{"n_layer": 19, "d_model": 64, "n_head": 2, "n_kv_head": 2, "head_dim": 32, "d_mlp": 256, "vocab_size": 2048, "activation": "squared_relu", "norm": "rmsnorm", "norm_place": "pre", "norm_eps": 1e-06, "positions": "rope", "rope_base": 265000.0, "rope_fraction": 1.0, "qk_norm": true, "attn_scale": 0.177, "bias": "none", "tie_embeddings": false, "parallel_block": false, "extras": ["some layers without positions", "some layers without attention", "local attention windows", "paired heads", "shifted keys", "gated attention", "normalized values", "value embeddings", "hashed n-gram embeddings", "an embedding shortcut", "learned residual scales", "skips across layers", "capped logits"], "init": "uniform", "init_std_qkv": 0.0363, "init_std_o": 0.00589, "init_std_up": 0.0363, "init_std_down": 0.00294, "optimizer": "muon_variant", "lr": 0.00455, "lr_mult_down": 2.0, "beta1": 0.95, "lr_head": 0.00849, "warmup_steps": 58, "schedule": "wsd", "decay_fraction": 0.465, "decay_shape": "linear", "final_lr_fraction": 0.0, "batch_tokens": [8192, 16384, 24576], "seq_len": 1024, "doc_mask": true, "train_tokens": 90540000, "steps": 5769, "dataset": "wikipedia_en"}
Each number is 50 + 15 x the weight over the matrix's rms, rounded and kept within 0 to 99. Layers, rows and columns count from 0.

# layer 10 MLP down (transposed), 256x64, rms 0.575, rows 225-250, columns 0-63
57 42 40 18 38 44 64 56 58 47 72 54 44 89 50 65 72 18 29 55 22 61 56 31 69 65 54 67 68 24 54 33 50 53 55 39 66 49 44 43 40 22 68 76 29 26 72 77 66 53 81 42 79 59 35 68 42 51 71 63 63 17 48 33
61 23 41 54 47 57 59 60 60 36 26 52 51 42 34 58 68 43 33 35 51 42 74 67 57 85 64 39 33 45 65 50 24 57 40 41 56 41 67 31 64 56 73 62 69 39 57 61 58 67 33 54 63 71 60 48 44 37 48 28 41 74 35 56
45 83 70 36 41 37 62 55 25 53 60 63 50 56 57 26 39 39 39 35 31 71 19 33 57 45 49 36 47 40 40 35 48 71 38 24 62 41 57 98 54 61 28 54 71 31 33 53 21 50 46 61 49 43 47 48 34 50 41 56 52 33 65 74
55 26 65 43 63 29 46 69 46 44 53 50 36 66 64 58 57 75 40 39 40 99 33 77 60 34 49 69 64 45 32 45 80 26 48 53 52 66 73 63 26 56 36 51 43 39 52 56 54 50 57 54 50 43 51 49 55 37 73 43 59 46 32 62
56 45 53 36 53 54 54 68 57 48 51 67 14 57 63 61 65 36 48 36 48 74 83 62 35 49 51 64 77 45 42 18 34 65 48 17 40 58 06 62 32 53 40 54 52 31 67 67 19 43 54 20 36 67 48 68 67 69 61 71 52 74 55 72
65 23 70 73 45 78 58 56 28 66 35 30 38 53 63 40 42 66 31 56 62 36 29 73 28 32 59 46 61 69 62 58 86 54 52 63 15 59 21 50 23 23 91 34 26 38 60 27 17 71 26 50 42 15 61 74 64 38 51 66 51 31 45 49
35 80 84 57 48 49 46 99 57 63 45 35 54 68 60 55 44 63 70 56 44 77 56 58 43 34 58 35 18 29 47 53 91 37 51 49 30 44 58 50 46 68 52 44 44 52 40 49 17 22 39 47 68 49 34 22 56 57 36 53 34 17 40 50
76 53 44 12 39 55 60 44 44 52 43 26 49 64 65 65 74 66 48 67 29 64 57 56 34 43 45 79 66 58 40 50 78 49 47 54 43 54 37 35 45 60 37 35 44 51 47 37 42 59 70 53 43 34 50 36 26 26 44 52 56 47 40 43
53 53 47 51 51 58 46 23 48 51 66 66 46 47 35 53 28 37 38 58 50 59 49 41 54 53 32 18 25 38 37 53 46 29 69 31 50 57 63 27 43 44 67 49 46 57 45 55 08 71 62 59 58 43 56 54 52 36 51 57 51 55 44 53
65 51 44 42 28 55 54 32 50 52 48 51 61 49 77 38 56 58 70 47 54 45 33 57 41 62 45 55 82 63 52 39 41 57 24 69 39 62 46 31 51 50 60 45 31 49 64 94 37 57 46 42 69 49 27 90 51 50 57 60 51 22 47 33
57 55 42 43 76 54 52 56 43 10 61 44 41 54 44 52 42 41 41 60 40 66 37 48 46 52 18 67 43 54 44 49 55 19 75 66 50 57 92 34 32 60 52 58 58 48 47 67 41 44 44 26 36 32 50 54 77 43 75 57 56 62 26 45
53 79 69 64 48 49 39 39 77 31 41 82 47 55 40 57 55 58 24 15 51 79 62 35 77 34 70 40 52 52 67 42 44 44 53 50 79 26 39 86 50 49 60 51 44 86 48 42 49 76 52 54 69 63 24 30 65 43 39 51 84 46 44 46
63 39 47 46 46 49 50 19 55 58 35 61 33 47 44 46 46 49 50 43 56 33 52 66 60 47 69 83 12 42 47 19 69 32 64 37 51 59 43 53 29 34 56 45 46 83 48 51 32 63 55 44 58 54 44 73 50 57 26 64 47 62 69 40
56 39 44 46 65 61 70 55 63 86 61 62 54 66 34 24 65 81 48 34 48 53 68 77 54 22 49 48 66 54 43 50 59 48 68 73 51 71 17 37 28 39 63 53 53 66 48 66 43 36 47 68 53 60 29 65 50 33 58 58 67 49 60 72
52 25 48 26 61 44 60 36 78 46 16 52 20 33 56 39 48 52 50 39 73 36 69 72 85 35 36 59 43 70 56 46 49 42 58 44 69 61 64 50 39 63 05 48 62 31 61 64 28 62 48 63 93 84 53 46 59 63 35 51 51 55 52 41
47 74 46 39 46 47 69 37 50 65 66 81 12 60 52 49 50 34 44 54 65 39 43 74 36 65 54 45 50 52 50 58 80 76 35 77 94 42 39 52 78 56 56 48 47 35 48 44 80 60 40 56 57 30 41 44 27 43 61 32 58 28 26 46
32 00 20 41 42 61 57 00 61 65 44 31 31 61 62 47 70 76 22 32 60 48 66 82 52 56 84 77 34 48 60 60 81 56 53 26 36 40 58 40 36 51 49 91 32 41 59 41 25 83 74 71 66 38 49 34 53 36 31 36 76 30 41 33
23 47 44 49 46 67 54 33 46 37 42 40 53 36 57 52 62 32 78 29 58 08 28 31 32 53 43 80 61 25 65 55 24 62 47 44 59 33 32 44 58 52 57 38 53 71 65 62 45 37 44 39 43 45 40 35 50 62 42 32 46 37 48 54
45 41 15 51 67 45 40 35 37 46 60 58 68 36 48 35 43 46 67 47 50 50 58 74 41 40 33 77 68 52 58 76 54 77 74 39 76 40 75 46 53 58 63 58 41 39 12 58 54 61 35 47 77 55 28 48 36 11 66 30 68 47 44 45
69 36 56 64 48 23 62 36 52 35 48 57 43 40 39 67 66 27 39 56 45 47 52 47 63 55 40 46 64 32 63 57 72 24 23 59 25 18 56 57 62 34 28 61 35 59 88 65 20 52 61 53 45 60 82 42 51 60 31 60 30 55 39 74
40 16 35 51 48 32 58 48 67 42 62 50 52 44 40 63 63 45 50 59 32 68 60 32 57 56 56 53 56 51 53 59 67 35 60 69 79 44 66 45 33 45 50 54 38 57 63 59 16 59 50 35 72 36 62 41 74 43 61 42 26 48 05 54
55 51 28 66 74 48 53 38 39 60 45 75 54 21 53 38 46 52 46 52 17 64 39 26 34 37 62 46 43 46 52 72 23 66 43 49 54 27 52 29 15 34 58 57 53 44 31 63 59 30 43 54 67 52 45 26 59 47 62 39 59 36 63 31
45 25 52 51 74 72 65 46 24 44 46 35 45 35 52 26 39 30 55 46 35 16 49 33 44 59 25 40 43 41 44 58 50 40 37 31 57 42 38 73 38 57 56 29 37 33 63 31 66 67 54 61 46 46 50 60 38 39 54 54 20 44 52 57
48 44 43 49 37 61 77 23 78 46 80 53 37 42 56 58 83 59 18 37 77 42 37 45 39 59 19 18 26 50 52 52 58 67 65 49 49 53 32 23 27 61 35 26 24 44 65 57 36 66 28 72 62 62 46 35 61 49 70 70 49 37 69 52
50 43 33 46 64 36 64 36 32 45 57 49 29 52 62 56 73 75 22 46 42 78 62 45 62 56 51 53 51 31 27 62 38 17 43 48 74 61 48 54 52 51 23 55 39 51 65 44 51 57 38 69 57 50 48 34 53 33 44 81 48 39 52 69
40 47 26 31 56 46 58 73 63 55 30 34 63 32 26 34 18 39 46 46 44 64 44 42 36 53 26 55 50 33 43 63 53 56 44 28 64 52 64 36 66 59 57 57 44 57 39 61 45 49 42 41 69 60 41 45 49 51 63 71 61 45 62 52
# layer 10 MLP up, 256x64, rms 0.296, rows 226-250, columns 0-63
43 41 60 70 69 44 29 66 43 33 41 38 47 17 44 55 50 39 75 29 45 24 70 49 48 50 57 58 53 39 36 40 58 62 55 65 47 70 66 39 28 50 80 70 80 59 99 66 67 31 56 55 59 50 78 38 27 39 47 30 47 90 56 65
52 68 42 53 26 60 51 48 75 62 34 77 70 41 50 61 62 50 43 65 59 29 77 50 35 25 42 44 52 26 50 45 84 50 45 44 41 48 56 70 46 80 52 27 42 28 41 37 42 34 31 50 53 60 61 38 45 39 44 45 49 46 49 48
17 43 37 78 58 39 45 40 35 61 44 62 27 63 41 53 37 17 41 41 41 49 54 58 54 28 36 76 41 42 48 25 63 17 29 80 30 93 67 50 49 76 59 43 57 57 65 56 68 49 60 58 68 67 61 45 43 33 38 62 61 50 33 51
58 48 55 73 46 60 27 62 49 48 23 42 72 47 39 65 44 34 67 70 75 44 71 47 32 61 55 51 76 56 63 66 65 46 51 49 35 36 29 41 24 79 61 55 56 38 42 37 65 41 48 50 60 21 53 44 52 35 29 64 23 30 45 44
38 59 58 52 28 74 49 62 48 35 39 66 55 39 33 26 15 36 36 65 59 58 74 39 55 56 69 75 34 31 37 39 37 60 32 53 59 50 55 79 64 52 51 51 29 53 51 61 62 52 42 45 45 67 47 25 69 56 50 54 57 62 53 29
59 47 59 68 72 38 50 17 50 42 57 60 71 33 32 46 39 59 58 38 25 41 44 59 57 48 46 39 53 61 57 45 26 74 69 52 55 54 67 69 48 52 54 60 56 55 55 64 38 54 69 50 46 46 71 47 31 57 69 45 35 80 66 53
61 62 53 30 42 42 29 51 33 81 54 35 70 62 44 79 64 29 51 66 51 54 63 49 40 47 35 73 44 59 59 47 45 17 78 67 72 24 56 44 62 80 45 42 31 36 17 43 51 96 60 34 54 60 35 45 51 24 38 57 63 62 47 57
68 13 46 53 67 53 42 27 58 68 62 14 63 11 25 60 55 42 47 54 48 31 40 38 62 52 45 20 41 42 68 48 45 16 42 50 61 63 51 18 58 39 66 46 16 64 45 22 38 41 71 35 57 69 63 41 40 56 73 31 48 35 54 40
55 51 56 74 75 53 33 65 54 50 42 28 58 41 52 48 22 23 59 56 45 43 75 35 23 65 60 64 73 48 55 71 56 56 40 62 49 72 37 62 48 65 61 35 33 64 72 58 61 59 57 67 82 31 41 62 41 78 37 49 29 33 46 52
60 49 35 60 52 54 38 49 57 72 39 21 14 42 33 53 03 53 66 46 40 64 75 47 53 37 23 49 47 49 47 71 83 50 45 72 39 47 52 53 43 48 33 50 61 49 50 35 49 35 79 34 39 48 52 56 37 49 50 51 58 50 39 56
53 45 63 61 34 68 44 20 58 45 38 41 58 23 54 78 55 34 41 42 41 58 74 43 62 35 88 46 41 45 65 55 50 37 31 56 70 24 33 70 54 36 49 49 60 63 43 55 67 39 57 37 50 68 39 52 65 80 25 50 33 44 44 49
55 72 50 44 33 65 56 41 57 47 34 50 54 66 49 48 34 39 46 62 49 20 68 39 57 66 37 65 39 50 52 33 69 21 62 51 38 38 54 50 28 63 54 63 16 28 75 27 69 49 42 29 54 70 26 64 41 66 27 66 43 54 61 47
32 61 61 43 50 53 51 48 43 43 19 58 56 51 46 53 66 30 56 60 51 32 45 43 41 57 42 44 69 46 52 12 49 44 38 60 44 59 24 51 38 52 42 62 25 58 52 37 51 35 30 51 58 48 86 72 41 62 59 64 53 27 40 74
47 42 55 26 65 35 62 37 43 59 26 45 41 64 58 43 42 53 67 65 42 27 81 39 69 30 32 47 59 64 35 31 56 18 69 43 51 67 52 30 45 52 41 56 21 41 51 49 57 25 46 53 62 44 33 44 50 44 39 57 53 39 64 52
39 56 44 68 62 55 46 24 49 58 45 51 24 35 70 58 55 44 49 54 74 43 49 71 35 49 59 44 51 49 46 47 62 42 38 67 82 30 48 49 50 52 48 36 56 21 51 42 70 50 44 52 43 36 62 57 30 59 41 47 50 37 42 37
45 21 50 54 50 45 45 12 50 50 30 29 49 49 38 45 59 54 53 59 51 34 64 61 46 47 58 48 51 46 39 44 52 37 43 51 41 45 64 56 43 61 53 64 23 30 65 59 48 71 58 47 42 39 46 50 52 66 34 40 54 53 44 40
62 83 41 28 29 38 34 51 67 49 53 51 40 35 63 55 43 49 68 70 81 28 56 53 29 68 40 49 37 45 74 64 46 33 43 47 28 53 44 66 60 45 44 60 53 47 60 59 66 54 42 28 24 40 50 42 51 41 11 44 30 53 52 29
43 44 43 32 57 68 38 39 40 65 36 26 56 20 48 41 40 37 56 41 47 46 39 62 52 27 21 59 60 44 46 68 61 52 61 37 66 39 69 37 32 55 58 43 40 31 61 35 54 34 46 52 69 46 26 53 42 39 71 51 66 72 59 22
41 33 76 43 56 38 52 42 47 50 41 44 45 36 37 70 56 40 31 37 40 35 42 52 79 50 44 47 61 44 54 55 61 40 28 49 41 44 47 33 74 39 46 47 67 48 77 39 37 28 77 63 48 42 60 52 34 40 33 53 33 67 51 42
56 64 66 41 60 55 62 55 25 53 24 48 54 61 52 35 38 37 68 39 48 43 35 82 46 55 41 37 60 56 26 44 45 72 72 48 41 60 39 15 67 50 80 51 59 75 26 71 49 44 42 55 26 60 36 58 34 51 59 28 39 52 82 43
59 31 48 77 81 33 58 56 53 67 32 50 53 29 59 55 57 53 79 65 48 69 51 44 67 32 84 56 59 41 23 80 31 64 46 47 42 48 35 21 48 61 54 42 67 16 30 50 66 36 72 51 79 44 56 65 32 50 38 66 52 70 41 18
17 46 55 37 41 50 42 57 54 58 38 47 48 62 31 47 37 73 61 78 51 40 49 64 66 35 46 52 59 64 57 51 52 52 63 73 38 52 47 69 56 38 63 43 36 60 26 43 77 44 18 79 49 12 11 33 69 55 50 43 58 60 69 43
38 37 56 58 55 60 60 26 66 66 43 30 47 36 48 57 63 72 54 59 51 60 51 52 55 32 35 02 62 59 29 38 68 47 35 55 61 54 24 52 26 64 23 39 33 53 67 46 64 41 23 52 43 56 49 52 60 43 47 63 43 69 77 39
44 42 46 54 66 39 43 28 32 53 67 35 39 69 35 76 77 54 38 59 55 60 69 47 66 59 41 59 40 36 30 35 39 13 41 46 43 43 44 68 73 73 48 55 33 47 59 34 75 55 47 62 42 38 20 56 45 59 65 64 37 48 47 53
60 45 40 45 36 62 49 63 72 28 16 44 54 63 54 70 59 36 49 49 29 44 50 45 56 39 17 01 54 61 40 69 44 42 71 67 40 56 17 21 24 55 48 55 44 42 53 51 55 41 52 32 37 60 45 58 24 54 82 46 38 44 53 52